config.toml
vocab_size = 605
activation = "squared_relu"
init_std_o = 0.0
init_std_up = 0.0518
beta1 = 0.95
weight_decay = 0.026
Each number is 200 + 20 x the weight over its row's rms, rounded and kept within 0 to 999. Layers, rows and columns count from 0. The size before them is the row's rms in percent of the matrix's.

# layer 10 MLP up, 1152x192, rms 0.117, rows 695-731, columns 96-191
106,215,218,208,197,222,199,187,181,178,225,175,196,194,188,167,219,175,225,197,199,164,211,245,200,196,195,207,174,177,177,210,160,192,189,210,227,204,162,187,167,177,199,251,213,210,231,189,224,191,208,182,203,221,201,188,202,183,173,218,246,204,219,207,172,186,203,156,219,187,162,193,185,220,175,219,219,221,179,215,227,176,222,255,206,208,172,227,192,208,184,197,217,211,181,188,212
111,222,206,211,123,208,204,212,208,192,211,192,167,182,193,205,200,228,204,191,255,213,205,179,192,178,204,207,215,186,175,181,184,210,211,200,203,212,174,175,217,199,179,182,165,199,205,212,163,179,190,196,218,193,226,214,212,212,176,197,183,186,197,159,207,200,229,177,200,220,232,174,221,179,184,194,204,202,185,226,207,200,159,212,201,200,207,202,210,210,181,198,190,198,186,155,244
112,210,230,213,189,199,244,187,189,190,154,203,196,181,220,195,202,182,199,186,208,191,209,221,226,171,208,189,221,222,188,148,196,184,256,201,219,185,206,187,202,176,200,199,184,193,170,195,191,227,189,193,202,172,230,207,197,168,195,213,200,202,209,165,195,229,180,184,195,200,174,233,188,188,185,216,209,220,225,185,185,186,174,204,191,187,198,181,205,242,173,230,191,198,195,186,220
100,193,191,189,212,219,215,222,223,217,206,177,205,166,198,185,181,183,185,203,207,181,238,220,220,210,217,199,152,218,194,221,217,206,197,200,206,176,173,215,207,183,210,255,195,177,223,219,213,208,175,183,220,193,250,235,200,200,193,154,194,214,188,201,160,211,162,194,206,201,203,204,195,227,184,190,197,211,222,171,196,201,198,210,204,193,210,197,190,174,183,196,188,212,168,206,198
100,169,204,210,206,178,204,236,210,175,163,225,207,182,160,197,201,219,184,233,210,179,236,198,189,217,221,212,208,223,212,221,185,206,192,202,189,162,192,181,205,158,215,208,178,190,174,205,199,183,181,206,178,226,193,216,201,202,213,218,197,181,240,174,205,210,199,194,228,167,215,244,195,172,200,218,199,206,203,173,222,207,201,191,222,232,172,180,198,207,186,189,189,232,181,187,191
081,196,201,216,208,199,193,196,172,154,197,202,150,193,170,178,168,215,188,189,209,165,184,236,199,209,195,195,206,199,221,202,228,194,191,198,213,195,212,199,188,206,229,205,200,206,197,213,137,206,205,224,172,166,196,228,199,219,200,215,185,190,213,195,228,186,227,199,195,184,206,200,212,220,182,214,238,183,193,201,214,204,207,207,201,230,179,218,244,219,176,185,177,212,178,184,209
095,205,205,217,200,201,175,189,162,217,239,162,195,197,216,181,175,202,207,217,181,181,206,191,211,158,199,170,202,209,224,224,211,191,210,195,206,193,194,207,201,210,171,192,214,200,180,187,197,172,191,161,206,220,199,215,173,207,235,154,241,191,219,174,200,183,171,193,231,195,190,186,210,230,185,188,222,189,163,210,189,214,192,240,218,237,165,189,202,190,186,228,142,208,178,211,197
100,225,205,184,191,176,191,173,233,188,218,157,167,205,188,164,144,202,230,159,196,194,218,184,197,207,211,223,174,224,210,198,215,218,245,183,172,205,188,201,181,220,203,200,224,182,195,185,220,187,217,187,235,188,212,241,232,199,197,185,238,175,203,193,206,216,180,173,202,197,204,207,207,174,204,234,190,223,186,206,189,218,169,237,212,231,209,239,216,203,206,219,222,194,207,186,208
090,179,207,195,184,195,189,198,217,190,182,238,170,193,206,205,227,233,204,193,177,165,190,205,262,154,229,170,194,226,186,217,196,207,218,197,181,199,189,197,205,189,208,219,169,191,203,203,223,194,194,198,209,196,199,229,222,186,199,186,226,196,224,177,200,172,176,216,203,176,221,212,224,225,208,196,202,223,184,222,187,171,198,215,190,237,207,205,174,197,167,176,200,220,201,158,210
116,213,192,203,172,211,232,206,194,205,193,226,195,190,210,218,215,197,195,184,174,194,203,231,229,192,197,203,201,195,180,176,195,194,197,180,175,174,205,172,184,199,215,200,230,202,169,207,210,211,191,200,199,164,245,191,177,207,187,185,238,182,192,165,191,180,212,208,214,153,213,164,181,177,198,174,212,214,193,209,252,241,178,215,183,200,217,251,207,194,235,176,200,183,187,181,217
101,203,207,203,163,204,209,204,211,148,169,202,202,180,206,219,227,210,201,160,208,194,176,212,220,194,205,231,222,186,211,188,203,184,186,207,156,219,199,212,230,187,191,211,190,179,199,223,186,213,161,177,216,229,212,211,211,215,195,217,192,210,179,198,228,169,198,165,209,205,201,233,203,226,208,170,207,207,175,199,199,188,203,182,236,214,224,215,206,171,202,221,180,175,123,197,198
101,205,199,201,216,225,211,176,188,219,198,174,226,175,203,183,236,186,235,199,186,189,221,221,210,191,205,222,181,219,203,206,210,209,181,166,227,189,200,172,178,198,183,235,236,179,203,191,231,216,219,234,235,169,201,230,208,234,201,198,210,200,225,144,184,222,208,191,227,187,205,205,161,179,201,199,195,200,206,210,185,223,182,224,222,205,173,229,188,185,177,214,231,202,215,212,208
109,213,198,233,158,188,189,169,175,156,155,217,197,170,178,175,241,213,201,203,241,178,194,219,218,184,222,229,224,214,180,206,215,199,205,208,203,193,168,185,192,212,196,221,181,211,214,214,209,219,189,212,188,187,200,223,172,211,176,207,187,209,229,166,190,186,206,202,202,216,160,210,213,197,197,192,237,247,191,206,199,207,158,203,210,187,203,203,192,201,178,220,201,192,200,156,204
105,186,196,200,218,208,211,217,189,212,154,162,224,197,157,177,229,189,203,187,204,195,200,230,188,208,224,234,194,220,171,197,178,180,245,209,191,221,192,154,212,209,177,225,200,232,210,199,206,234,174,176,190,234,214,207,188,189,169,214,196,205,230,195,184,209,183,199,192,186,175,182,186,215,181,176,232,199,213,176,157,184,182,201,203,200,159,176,201,209,212,205,177,213,212,170,202
101,163,241,213,203,203,213,208,209,187,210,210,181,167,193,194,159,219,207,179,199,183,231,217,200,224,216,237,222,200,223,176,200,190,193,208,181,215,209,185,205,186,209,184,208,178,183,183,199,207,208,170,247,191,224,184,183,192,191,241,204,192,210,222,189,191,177,160,211,228,217,189,153,192,190,164,220,226,234,194,236,235,225,238,207,176,207,212,192,222,186,168,221,190,206,190,252
100,206,226,184,173,160,191,200,189,164,181,175,185,228,160,180,212,209,246,196,188,202,190,188,228,174,219,204,220,221,194,147,212,208,203,209,223,205,177,199,206,193,196,188,196,215,185,192,172,201,222,202,205,205,228,229,208,176,187,212,229,198,199,209,203,225,189,197,222,221,186,180,204,234,198,224,216,220,205,220,228,237,187,226,214,185,205,201,200,223,201,180,211,170,205,227,188
105,191,209,234,199,203,229,229,194,200,192,210,180,201,206,208,159,210,196,160,199,191,239,181,189,210,207,240,188,219,162,216,214,194,217,201,185,170,183,201,216,222,173,214,209,222,179,235,176,191,197,175,185,217,221,215,208,195,199,189,190,210,205,211,188,179,152,192,215,183,201,253,201,173,190,206,210,207,252,188,207,195,185,247,208,223,204,236,224,186,188,198,192,208,211,155,232
095,165,200,191,204,234,180,209,191,176,184,174,219,180,203,176,158,225,210,198,202,178,224,178,223,206,216,233,188,186,221,178,189,189,172,226,213,182,215,216,188,166,200,228,236,182,164,208,185,238,195,211,199,197,237,195,210,201,218,197,211,212,211,165,198,210,201,170,209,194,196,202,197,168,223,157,230,196,188,196,190,197,192,181,238,229,179,226,242,195,174,190,207,181,165,201,185
098,157,207,205,208,204,197,179,204,197,199,183,184,222,232,195,167,205,195,157,206,201,210,178,219,169,220,215,211,191,192,208,138,179,203,203,194,214,183,208,196,174,196,215,228,198,206,209,186,227,219,203,180,234,180,208,205,204,201,150,199,173,218,208,198,170,217,137,219,208,188,187,232,177,199,180,190,243,209,183,230,216,212,188,209,225,204,243,225,191,180,201,204,200,179,156,181
104,178,165,206,162,181,199,186,212,172,184,219,198,222,204,200,196,212,174,220,197,186,213,208,173,177,211,237,169,207,202,229,196,215,209,210,214,192,172,168,178,173,177,208,213,186,220,192,165,223,169,166,180,197,210,208,200,213,174,171,202,180,223,199,231,192,156,188,227,167,197,183,193,204,155,187,178,224,210,224,209,182,166,230,218,161,194,250,196,187,202,211,210,203,184,146,258
114,170,218,204,189,223,231,185,203,197,175,184,185,143,182,200,212,209,223,193,190,192,199,216,188,173,208,215,210,176,172,199,221,174,236,177,146,157,207,160,191,197,198,210,210,194,177,245,203,217,178,187,209,183,231,187,161,203,169,213,222,215,232,178,204,215,201,185,225,185,208,217,198,185,224,174,200,231,195,190,179,180,200,200,216,212,206,183,203,207,209,174,189,235,189,195,206
100,174,227,170,151,190,210,192,212,230,186,212,176,220,177,202,161,234,225,186,195,184,215,182,202,191,215,224,231,207,155,184,215,200,227,192,165,213,198,179,214,201,191,206,224,184,191,200,223,214,177,168,192,212,186,184,208,179,197,226,206,167,205,183,239,225,189,163,212,175,212,202,209,207,183,207,227,197,227,224,214,182,182,196,201,180,209,203,226,183,181,189,178,205,215,230,233
050,170,186,227,197,215,225,175,196,187,182,184,188,182,195,162,215,240,211,204,210,187,216,218,215,202,242,227,176,210,193,191,183,163,209,225,210,188,199,188,198,183,157,214,214,196,173,198,216,211,175,215,229,174,222,247,194,186,213,205,209,190,226,161,178,199,202,215,213,179,199,191,189,227,203,179,216,238,213,234,191,217,201,222,254,215,186,223,193,176,183,190,185,226,187,179,235
098,177,235,206,202,212,227,212,220,227,176,232,180,179,176,198,221,220,194,211,208,184,197,195,197,173,215,198,188,194,199,194,171,195,202,202,171,209,203,180,212,205,197,188,202,207,205,229,185,188,199,195,213,215,209,195,195,179,174,190,236,214,203,200,219,224,205,202,218,195,169,211,182,206,192,172,227,164,176,238,235,186,179,203,196,211,193,218,235,235,196,174,200,208,186,203,263
098,174,199,210,191,190,236,207,194,179,182,176,192,220,174,226,191,201,188,223,217,185,199,231,216,214,205,221,207,189,180,197,186,222,175,217,196,194,194,201,201,186,220,223,238,196,180,214,181,184,221,180,207,212,190,195,195,184,167,235,188,201,219,180,211,196,189,168,207,156,145,207,194,189,203,166,201,202,189,192,203,183,195,210,229,229,204,188,223,209,159,181,216,206,218,204,210
117,183,203,171,186,213,205,145,190,205,184,179,202,208,175,205,199,232,210,196,218,197,199,230,201,197,209,202,193,181,210,206,218,174,180,202,193,174,183,198,185,207,153,189,217,169,208,187,162,224,215,184,211,187,212,213,193,179,186,203,206,189,229,176,214,212,194,187,227,197,186,189,208,244,200,189,175,208,208,190,184,202,193,220,189,223,197,187,180,188,180,171,180,171,168,166,200
048,169,226,235,184,201,214,189,198,172,184,170,180,185,192,181,195,204,219,161,222,172,212,231,273,180,230,202,206,191,191,212,172,172,186,196,195,167,173,215,182,187,200,224,195,172,193,176,195,214,199,183,220,207,208,237,183,200,169,179,208,195,205,195,188,211,189,191,217,199,219,173,180,216,188,187,232,212,211,185,219,215,202,216,226,201,195,209,202,199,200,186,195,186,201,179,217
103,189,233,227,170,158,228,163,158,182,196,181,220,223,189,168,155,190,211,215,208,220,211,197,199,190,220,217,197,197,160,188,177,180,185,175,183,189,205,240,196,204,216,224,223,206,181,176,195,230,162,207,203,215,236,237,188,188,181,183,184,184,209,189,212,170,203,188,165,164,165,170,208,235,228,185,204,200,238,198,226,192,195,210,250,199,204,219,186,206,209,183,191,205,188,237,210
100,184,223,212,196,181,190,203,217,175,160,228,192,201,142,181,175,239,184,195,215,190,195,211,198,164,238,214,219,217,190,180,195,155,210,202,155,195,191,205,237,208,197,203,213,167,178,237,179,199,223,178,191,176,202,211,201,172,184,209,197,174,250,189,206,214,211,179,180,185,191,203,177,191,196,215,201,192,179,197,230,215,212,205,190,180,201,203,192,225,186,160,220,199,201,167,234
107,155,181,216,195,224,182,233,196,179,171,213,196,189,190,216,203,196,182,198,214,151,201,198,208,209,213,209,165,202,214,143,180,187,230,184,212,182,189,159,184,206,176,171,183,198,206,181,194,208,189,172,180,208,205,214,172,174,192,204,204,211,212,179,233,192,187,191,197,166,211,165,203,247,185,184,195,198,201,191,204,215,166,205,211,203,187,239,235,230,205,215,168,216,177,178,207
091,182,189,224,195,191,252,194,149,199,208,219,203,189,185,178,188,228,186,203,223,162,197,227,205,214,207,192,235,217,201,206,205,200,171,172,181,173,177,208,181,198,203,198,239,202,189,197,186,171,218,180,170,232,186,188,189,177,199,216,191,202,193,156,212,234,223,169,221,213,155,211,209,190,191,208,206,233,201,226,224,202,199,227,216,225,206,179,181,227,191,189,190,204,155,200,192
101,182,195,187,196,222,250,188,202,201,173,193,194,175,189,163,179,191,190,191,203,188,188,203,223,210,209,165,186,242,201,177,188,199,210,176,205,169,197,225,206,198,215,199,182,176,172,209,192,204,197,207,210,175,203,253,163,185,205,238,216,213,239,205,188,201,216,194,189,170,187,191,203,204,205,200,228,200,210,207,219,211,193,181,207,202,183,214,219,226,137,215,194,241,196,204,186
051,205,215,238,200,239,242,211,196,181,182,163,191,204,204,185,196,231,239,182,245,197,188,217,207,182,197,208,193,207,195,188,181,180,215,194,179,191,194,154,203,171,191,225,217,198,172,186,195,210,195,193,197,231,257,225,178,218,208,190,230,192,213,170,175,200,175,169,197,188,209,192,188,205,187,181,211,215,208,213,221,210,187,202,207,199,160,235,217,180,203,202,224,211,175,185,201
096,174,233,214,168,185,205,190,182,184,206,133,181,162,179,182,142,185,196,185,249,207,212,231,204,212,185,176,174,180,172,197,211,197,168,183,194,163,182,189,180,194,196,207,223,192,219,206,203,206,224,185,215,205,183,196,189,185,176,198,215,208,246,175,168,225,159,172,213,221,154,171,181,209,199,201,203,195,194,200,198,183,215,209,220,205,195,191,192,192,199,206,217,189,217,227,187
125,190,212,197,202,217,198,219,216,191,197,183,204,209,200,183,185,235,212,170,217,182,214,202,198,215,203,206,176,234,210,181,194,209,211,196,181,167,211,187,220,179,182,201,223,210,169,231,199,192,182,173,222,247,248,205,194,198,213,178,216,221,223,186,201,176,155,186,212,190,202,212,169,203,188,181,239,183,184,211,191,196,205,180,200,197,223,248,203,147,218,189,192,217,194,207,194
095,174,199,206,191,191,197,212,186,174,200,213,166,177,180,188,208,259,209,195,197,172,213,194,209,174,227,179,220,175,220,224,190,195,191,211,158,184,195,191,195,227,194,209,210,201,204,212,168,192,192,204,171,248,239,199,192,171,186,189,180,188,192,182,197,156,207,215,173,172,233,194,207,223,154,202,219,176,209,215,212,204,222,225,212,202,194,224,222,190,195,159,209,199,182,185,262
106,179,238,188,146,185,231,196,211,185,208,192,180,223,204,188,180,235,222,184,236,206,253,184,196,192,218,234,208,179,202,187,159,197,220,185,224,170,209,202,181,202,165,183,241,195,222,228,213,231,185,203,240,238,205,206,208,182,169,159,201,188,207,193,197,180,180,199,205,210,183,200,208,195,209,206,204,189,243,210,197,165,189,213,201,216,221,208,209,207,182,214,211,199,194,191,228
# layer 10 MLP down (transposed), 1152x192, rms 0.104, rows 695-730, columns 96-191
102,208,182,197,184,206,183,229,190,229,218,216,202,248,224,214,177,243,192,232,214,210,201,219,162,203,208,212,196,210,198,172,178,175,196,202,195,206,223,207,196,193,171,197,174,207,202,192,227,243,169,199,159,219,212,223,202,210,176,180,204,196,187,196,179,215,180,190,189,188,152,174,220,216,186,181,221,172,221,223,187,200,193,183,168,194,216,188,183,222,195,233,190,211,192,183,198
108,172,195,184,180,192,200,200,210,190,217,215,216,181,174,224,206,210,203,164,229,216,184,186,218,226,211,232,212,189,194,218,231,191,223,204,220,207,226,217,164,227,212,208,212,195,223,214,196,200,199,204,184,164,178,224,206,224,220,217,201,217,226,189,231,188,164,194,219,210,201,191,191,226,213,231,207,188,214,169,204,209,188,188,207,219,195,186,214,159,187,211,204,240,197,222,178
116,181,205,187,183,210,169,198,206,215,210,171,199,205,179,206,217,202,220,170,177,208,218,207,182,214,240,199,207,178,200,165,205,240,206,222,206,202,188,209,182,213,206,178,197,183,197,185,213,213,196,155,207,192,221,168,244,254,201,220,213,191,229,210,199,190,197,201,195,179,183,193,185,183,176,186,208,188,229,177,188,227,229,201,194,205,194,188,188,142,182,223,169,193,207,208,196
103,195,203,194,215,206,192,188,177,218,213,190,219,203,197,226,167,212,199,223,195,151,192,208,180,181,191,190,201,195,173,213,209,220,203,158,189,190,195,204,242,218,213,226,226,189,214,201,230,170,186,179,196,169,171,207,227,243,202,194,170,204,195,193,192,182,232,223,225,214,191,210,216,224,239,169,208,191,217,205,177,186,248,213,197,234,183,223,209,196,243,204,172,191,249,165,177
102,176,187,197,187,175,183,227,180,204,188,217,189,151,183,197,203,225,233,246,192,234,223,205,196,184,186,194,215,209,229,205,237,175,224,185,193,174,232,215,187,191,240,186,176,220,193,177,200,199,179,202,205,232,172,179,179,182,210,226,181,198,210,191,207,196,193,200,192,197,187,219,203,200,218,214,206,204,235,212,219,211,168,240,219,208,244,215,158,216,186,192,151,191,206,188,216
081,193,203,185,180,187,231,188,219,241,190,233,228,203,193,203,223,214,168,175,156,217,198,174,185,177,174,202,185,194,213,189,204,214,198,195,207,170,179,191,242,206,175,209,171,194,218,184,223,160,188,189,205,180,211,187,175,187,222,199,196,200,217,204,198,206,230,221,210,241,204,207,191,181,195,193,187,202,189,190,196,193,221,225,158,223,241,231,174,182,217,204,226,193,182,161,193
100,206,163,217,178,203,179,221,196,186,204,210,239,207,185,217,202,202,168,161,174,189,246,199,228,159,193,222,200,188,190,226,197,213,183,174,207,207,197,212,200,209,180,215,211,163,201,222,216,198,228,213,205,183,197,196,217,190,187,208,205,191,199,216,162,178,225,212,175,249,204,212,220,179,192,214,186,219,197,180,186,229,182,209,168,189,205,200,220,219,243,186,183,201,211,252,162
105,223,188,204,230,221,216,204,195,181,209,253,208,200,212,208,203,190,212,249,185,192,195,176,218,207,172,187,159,180,194,190,196,199,185,205,176,204,204,198,168,219,201,194,168,174,194,170,173,186,230,169,208,207,202,156,201,187,186,198,223,199,216,180,186,176,202,213,183,163,193,193,185,190,208,190,202,214,195,213,180,218,187,149,169,188,212,208,226,225,238,189,192,200,192,192,214
089,217,220,183,198,225,223,185,215,226,198,204,202,242,244,176,183,182,202,211,193,198,167,213,209,216,192,208,222,180,185,206,196,195,171,206,228,198,210,203,213,196,197,206,180,181,219,207,216,200,197,209,190,225,203,185,214,202,193,201,165,203,201,174,175,163,176,197,205,203,213,194,202,206,221,207,185,192,206,232,187,217,208,144,194,225,207,202,170,211,231,183,224,175,227,183,196
113,191,203,218,217,189,206,196,188,224,197,190,210,204,201,193,229,199,192,218,232,170,254,224,188,176,216,228,202,212,212,181,199,217,224,180,198,180,195,198,164,211,183,181,138,210,202,213,192,191,220,156,198,228,220,200,153,196,184,174,224,211,189,191,190,208,226,167,207,196,180,209,217,227,210,204,207,185,180,175,173,214,168,180,212,168,179,192,198,207,147,182,224,219,190,197,211
099,211,230,203,179,149,204,192,218,214,192,181,221,200,187,173,208,203,205,200,211,178,209,207,191,229,230,176,196,197,182,194,177,191,222,168,206,182,203,186,224,268,199,195,190,172,203,221,192,213,203,211,210,216,185,241,230,219,212,213,218,171,193,158,202,201,209,190,213,202,212,213,187,200,202,214,193,215,202,192,217,207,219,191,225,202,195,189,201,187,201,154,194,213,195,193,243
102,192,179,173,211,180,224,179,170,172,192,219,196,222,217,211,198,206,242,184,207,195,199,199,204,225,197,200,188,216,206,173,175,204,197,203,207,190,177,210,184,197,232,196,209,218,200,212,207,192,206,235,205,206,154,229,196,212,199,208,193,170,205,218,244,239,184,190,182,235,189,217,201,208,187,215,184,199,216,189,200,219,203,210,200,250,213,218,186,172,219,206,178,227,237,235,179
114,201,164,213,182,211,224,189,206,202,192,185,202,213,181,220,201,233,177,197,190,205,205,203,240,189,209,208,210,210,217,190,237,195,171,200,171,199,165,186,183,205,220,184,184,224,203,198,236,187,192,208,221,251,206,198,220,192,230,199,199,203,202,171,158,186,214,185,232,201,204,204,183,209,197,191,178,210,198,199,219,207,221,245,220,178,205,210,161,202,185,224,194,202,173,211,214
102,187,205,224,204,236,177,202,193,213,189,206,218,178,188,207,183,205,186,192,197,168,218,192,194,195,231,194,199,221,192,221,198,220,161,247,230,205,202,204,210,217,201,195,206,186,227,208,219,220,183,210,253,200,217,219,169,212,205,183,212,139,204,186,198,216,187,184,206,215,213,222,180,218,195,163,195,222,200,209,155,175,222,179,222,205,193,201,192,197,224,191,200,226,229,210,185
098,194,184,172,161,197,182,187,258,173,197,208,211,205,221,191,189,181,168,231,237,215,242,233,224,200,219,176,190,171,188,196,207,194,199,199,189,225,200,170,192,215,201,198,213,200,208,228,182,172,183,205,211,219,187,162,211,195,224,191,203,212,178,197,238,174,205,169,161,220,200,209,223,203,189,206,175,211,200,197,176,184,180,202,210,208,216,218,210,196,195,189,249,184,240,210,183
107,200,177,202,163,214,198,206,189,202,225,201,212,188,218,216,210,171,199,215,206,192,209,202,237,192,178,201,202,148,212,209,158,167,180,193,207,197,188,198,184,214,187,198,192,156,189,191,230,211,202,200,176,186,202,187,229,199,191,182,241,178,166,168,200,184,231,175,216,197,152,217,209,191,209,243,232,185,210,194,185,207,207,180,223,209,226,178,194,207,221,193,165,208,163,201,189
105,177,204,205,219,176,214,183,198,191,173,172,193,170,244,185,240,185,183,184,214,195,243,194,195,192,200,193,220,186,200,199,226,205,196,193,215,191,180,208,182,195,175,197,206,183,189,207,217,207,217,215,204,172,242,230,219,239,224,220,199,214,167,211,206,201,198,225,187,240,183,198,228,231,248,221,186,178,190,169,200,169,182,214,211,164,191,194,210,191,209,196,196,193,228,219,191
097,184,186,187,201,149,179,186,207,224,214,200,225,195,169,197,174,174,163,227,190,184,186,233,203,198,208,195,165,213,170,217,184,207,208,199,171,176,229,156,190,233,198,196,182,220,190,224,232,199,224,230,206,210,218,228,202,206,243,213,207,241,170,172,191,222,188,211,206,221,194,197,244,181,194,221,207,182,205,195,216,193,193,163,204,195,223,185,192,199,204,185,211,162,222,226,200
098,244,213,159,206,207,184,209,206,194,206,203,170,208,214,195,219,171,204,240,232,193,190,220,168,195,158,205,162,182,235,205,199,219,208,195,225,238,219,197,194,186,157,222,176,167,234,208,218,204,217,174,176,196,184,173,172,191,207,201,194,205,173,210,196,208,177,180,193,217,189,167,240,172,183,220,199,161,162,205,192,200,180,203,204,202,188,172,187,215,225,218,182,194,209,183,212
103,188,209,186,204,173,170,183,211,206,201,221,204,245,180,209,222,205,158,219,192,194,220,209,201,199,226,220,171,193,214,235,185,180,199,198,198,227,187,219,198,231,224,219,198,238,225,191,181,204,180,200,179,198,191,218,170,176,228,216,192,204,187,194,217,188,230,249,179,225,164,181,203,192,223,176,244,207,164,222,193,198,210,192,192,205,189,212,152,201,197,191,194,162,186,223,194
110,195,165,207,213,236,191,152,212,186,200,218,204,205,170,231,210,137,196,210,227,190,217,167,222,203,195,175,193,204,176,228,215,206,173,192,184,215,191,221,184,173,181,203,190,204,224,195,187,220,190,220,201,226,207,228,200,180,179,194,180,177,193,214,199,207,197,215,201,177,195,196,183,237,187,164,159,213,198,225,220,206,228,172,158,182,190,212,183,198,221,162,183,182,268,189,220
100,157,213,206,183,222,163,202,200,200,215,197,201,194,169,187,221,200,179,159,201,218,207,164,216,209,175,196,166,187,181,208,197,224,206,193,193,209,221,237,196,212,213,216,216,175,209,179,212,189,222,274,192,183,205,213,205,222,207,178,171,207,185,208,208,193,213,199,228,210,202,216,214,222,216,235,189,208,193,175,239,163,251,203,204,205,186,242,220,200,195,214,164,227,174,224,172
036,201,212,215,233,208,137,239,198,186,187,201,180,242,214,228,207,203,226,194,227,227,193,216,154,222,198,240,189,179,238,209,224,204,234,211,180,190,216,180,161,189,214,172,221,189,231,185,245,195,200,154,200,197,186,170,178,192,202,204,195,202,214,199,198,150,196,202,190,203,203,227,206,208,210,208,217,202,210,212,201,201,194,189,220,144,212,215,237,191,213,200,209,143,174,190,199
098,210,202,161,172,216,205,198,214,177,194,210,221,193,212,185,200,187,184,255,218,192,206,223,188,195,198,209,234,180,210,210,212,255,193,177,181,193,183,211,215,172,173,227,165,203,191,200,217,203,192,189,196,215,186,216,199,205,224,199,211,196,207,188,196,200,194,160,256,200,243,177,209,173,207,181,201,205,205,178,197,166,235,220,219,213,213,187,165,170,220,167,223,180,224,187,217
099,222,188,197,158,181,201,179,232,201,234,210,202,206,179,211,189,188,162,215,205,203,191,223,204,224,214,173,194,182,254,195,215,208,245,182,196,203,189,163,212,179,213,194,176,202,198,208,169,193,212,177,181,215,202,175,196,210,195,212,161,225,181,212,198,240,205,194,202,192,247,168,197,220,201,210,144,203,203,164,238,189,184,184,209,204,214,191,176,199,207,221,203,196,209,192,228
114,207,205,216,225,208,158,178,234,227,187,230,175,208,184,213,215,200,184,185,170,233,194,186,224,188,177,204,194,208,203,234,223,216,225,218,203,175,195,184,210,244,209,160,167,223,218,172,195,204,187,210,192,232,220,191,221,203,206,185,191,211,180,200,186,214,177,200,199,194,206,182,212,192,222,193,194,211,213,224,196,178,212,177,175,188,221,200,184,213,220,217,221,181,194,230,205
036,179,161,179,232,189,215,186,200,225,189,218,221,222,214,232,159,217,198,212,175,207,190,212,213,216,206,216,206,181,211,226,185,239,172,226,185,216,221,224,179,186,207,180,220,187,235,176,210,215,203,209,170,225,192,225,242,163,232,189,187,191,240,202,177,198,218,219,205,166,222,189,207,203,208,139,217,177,169,196,213,177,228,196,209,235,238,166,227,215,202,217,179,221,186,226,188
103,200,213,173,208,194,204,196,185,197,219,239,212,215,199,224,203,192,210,219,254,213,214,204,201,192,224,176,187,160,226,199,238,171,224,214,215,233,192,205,184,206,196,212,227,198,216,184,197,193,183,215,176,196,203,212,198,247,221,209,181,227,198,227,220,190,201,233,210,186,215,217,190,174,202,201,178,207,186,213,170,170,208,209,181,212,136,215,200,196,177,213,215,188,207,200,180
100,208,177,186,233,220,186,173,202,226,191,181,155,208,200,211,212,217,194,208,205,156,169,213,219,181,226,211,162,186,217,202,226,215,208,223,190,210,199,187,185,170,197,199,196,191,178,194,225,205,211,204,243,190,223,170,207,243,232,223,222,192,181,191,149,223,211,161,192,189,223,195,220,203,247,199,196,245,215,205,205,189,185,217,177,153,223,211,162,204,182,201,205,194,169,214,164
107,185,188,204,225,181,189,200,212,206,183,221,201,217,223,227,217,199,206,179,169,209,195,195,225,169,154,165,195,178,202,199,213,225,185,185,182,192,206,214,209,202,231,206,198,182,195,188,213,198,224,205,238,221,202,186,204,220,210,212,213,225,197,257,221,186,200,223,205,173,220,196,210,195,235,200,188,204,206,223,185,221,203,219,182,212,186,222,192,211,176,202,214,191,241,210,176
099,217,197,213,194,220,196,188,208,201,228,197,177,215,216,186,151,184,189,185,175,213,178,176,192,184,189,187,180,196,179,187,169,230,213,190,216,204,223,238,223,202,230,214,205,216,211,209,206,222,197,186,192,172,191,198,210,201,187,190,206,207,190,202,179,185,182,271,204,216,216,173,213,209,215,194,152,193,198,201,223,179,190,176,230,203,195,199,204,253,226,193,202,175,197,181,191
104,211,204,195,200,196,191,222,202,163,211,158,192,197,165,211,191,195,195,193,154,232,211,189,197,217,178,182,173,189,218,183,216,208,222,215,194,212,209,194,179,194,212,238,183,186,171,210,204,212,201,222,212,182,194,182,177,216,222,188,205,210,205,186,210,224,221,177,226,196,211,187,207,210,213,245,205,215,183,186,186,171,232,241,197,202,177,191,194,203,209,218,197,176,205,207,221
026,226,224,215,220,198,197,193,208,219,202,214,209,194,193,190,217,171,197,194,191,230,186,201,179,202,212,180,218,207,195,219,205,185,159,189,202,160,204,167,192,197,189,229,149,209,202,204,178,215,187,191,203,236,167,181,172,237,212,143,175,196,215,220,215,204,202,174,210,170,191,181,178,209,242,222,213,182,162,214,233,167,213,192,220,183,215,200,200,170,209,184,191,200,166,228,211
098,224,184,189,203,186,190,190,238,211,205,187,173,199,185,215,205,196,195,195,170,181,214,218,154,198,173,241,221,267,221,202,231,180,218,208,217,200,211,223,201,209,186,175,186,203,194,189,186,224,206,167,203,191,207,200,188,237,211,187,230,162,226,197,207,188,186,184,166,200,222,202,194,192,197,207,213,209,169,222,184,179,205,191,195,203,182,165,175,213,209,245,197,223,225,192,187
115,211,223,211,167,184,169,217,212,218,177,194,152,177,184,218,187,216,223,168,191,177,190,182,194,224,236,219,207,197,206,211,196,189,173,204,186,180,190,184,192,186,215,157,204,224,196,199,190,191,182,204,192,164,219,140,189,245,183,204,199,199,234,190,196,193,204,241,199,171,202,216,221,242,202,185,172,192,226,152,234,186,207,167,188,223,180,213,186,215,186,224,162,218,195,171,190
100,217,177,175,206,201,198,184,207,207,200,203,212,209,200,197,218,215,186,204,179,215,210,194,164,190,215,199,244,188,228,244,194,237,210,169,204,196,224,180,194,207,207,210,153,212,215,209,161,174,189,186,212,222,187,215,213,197,179,229,211,198,180,218,196,214,183,230,180,196,191,193,186,217,231,191,205,229,198,186,179,190,198,164,213,174,187,201,172,201,215,162,203,248,205,220,205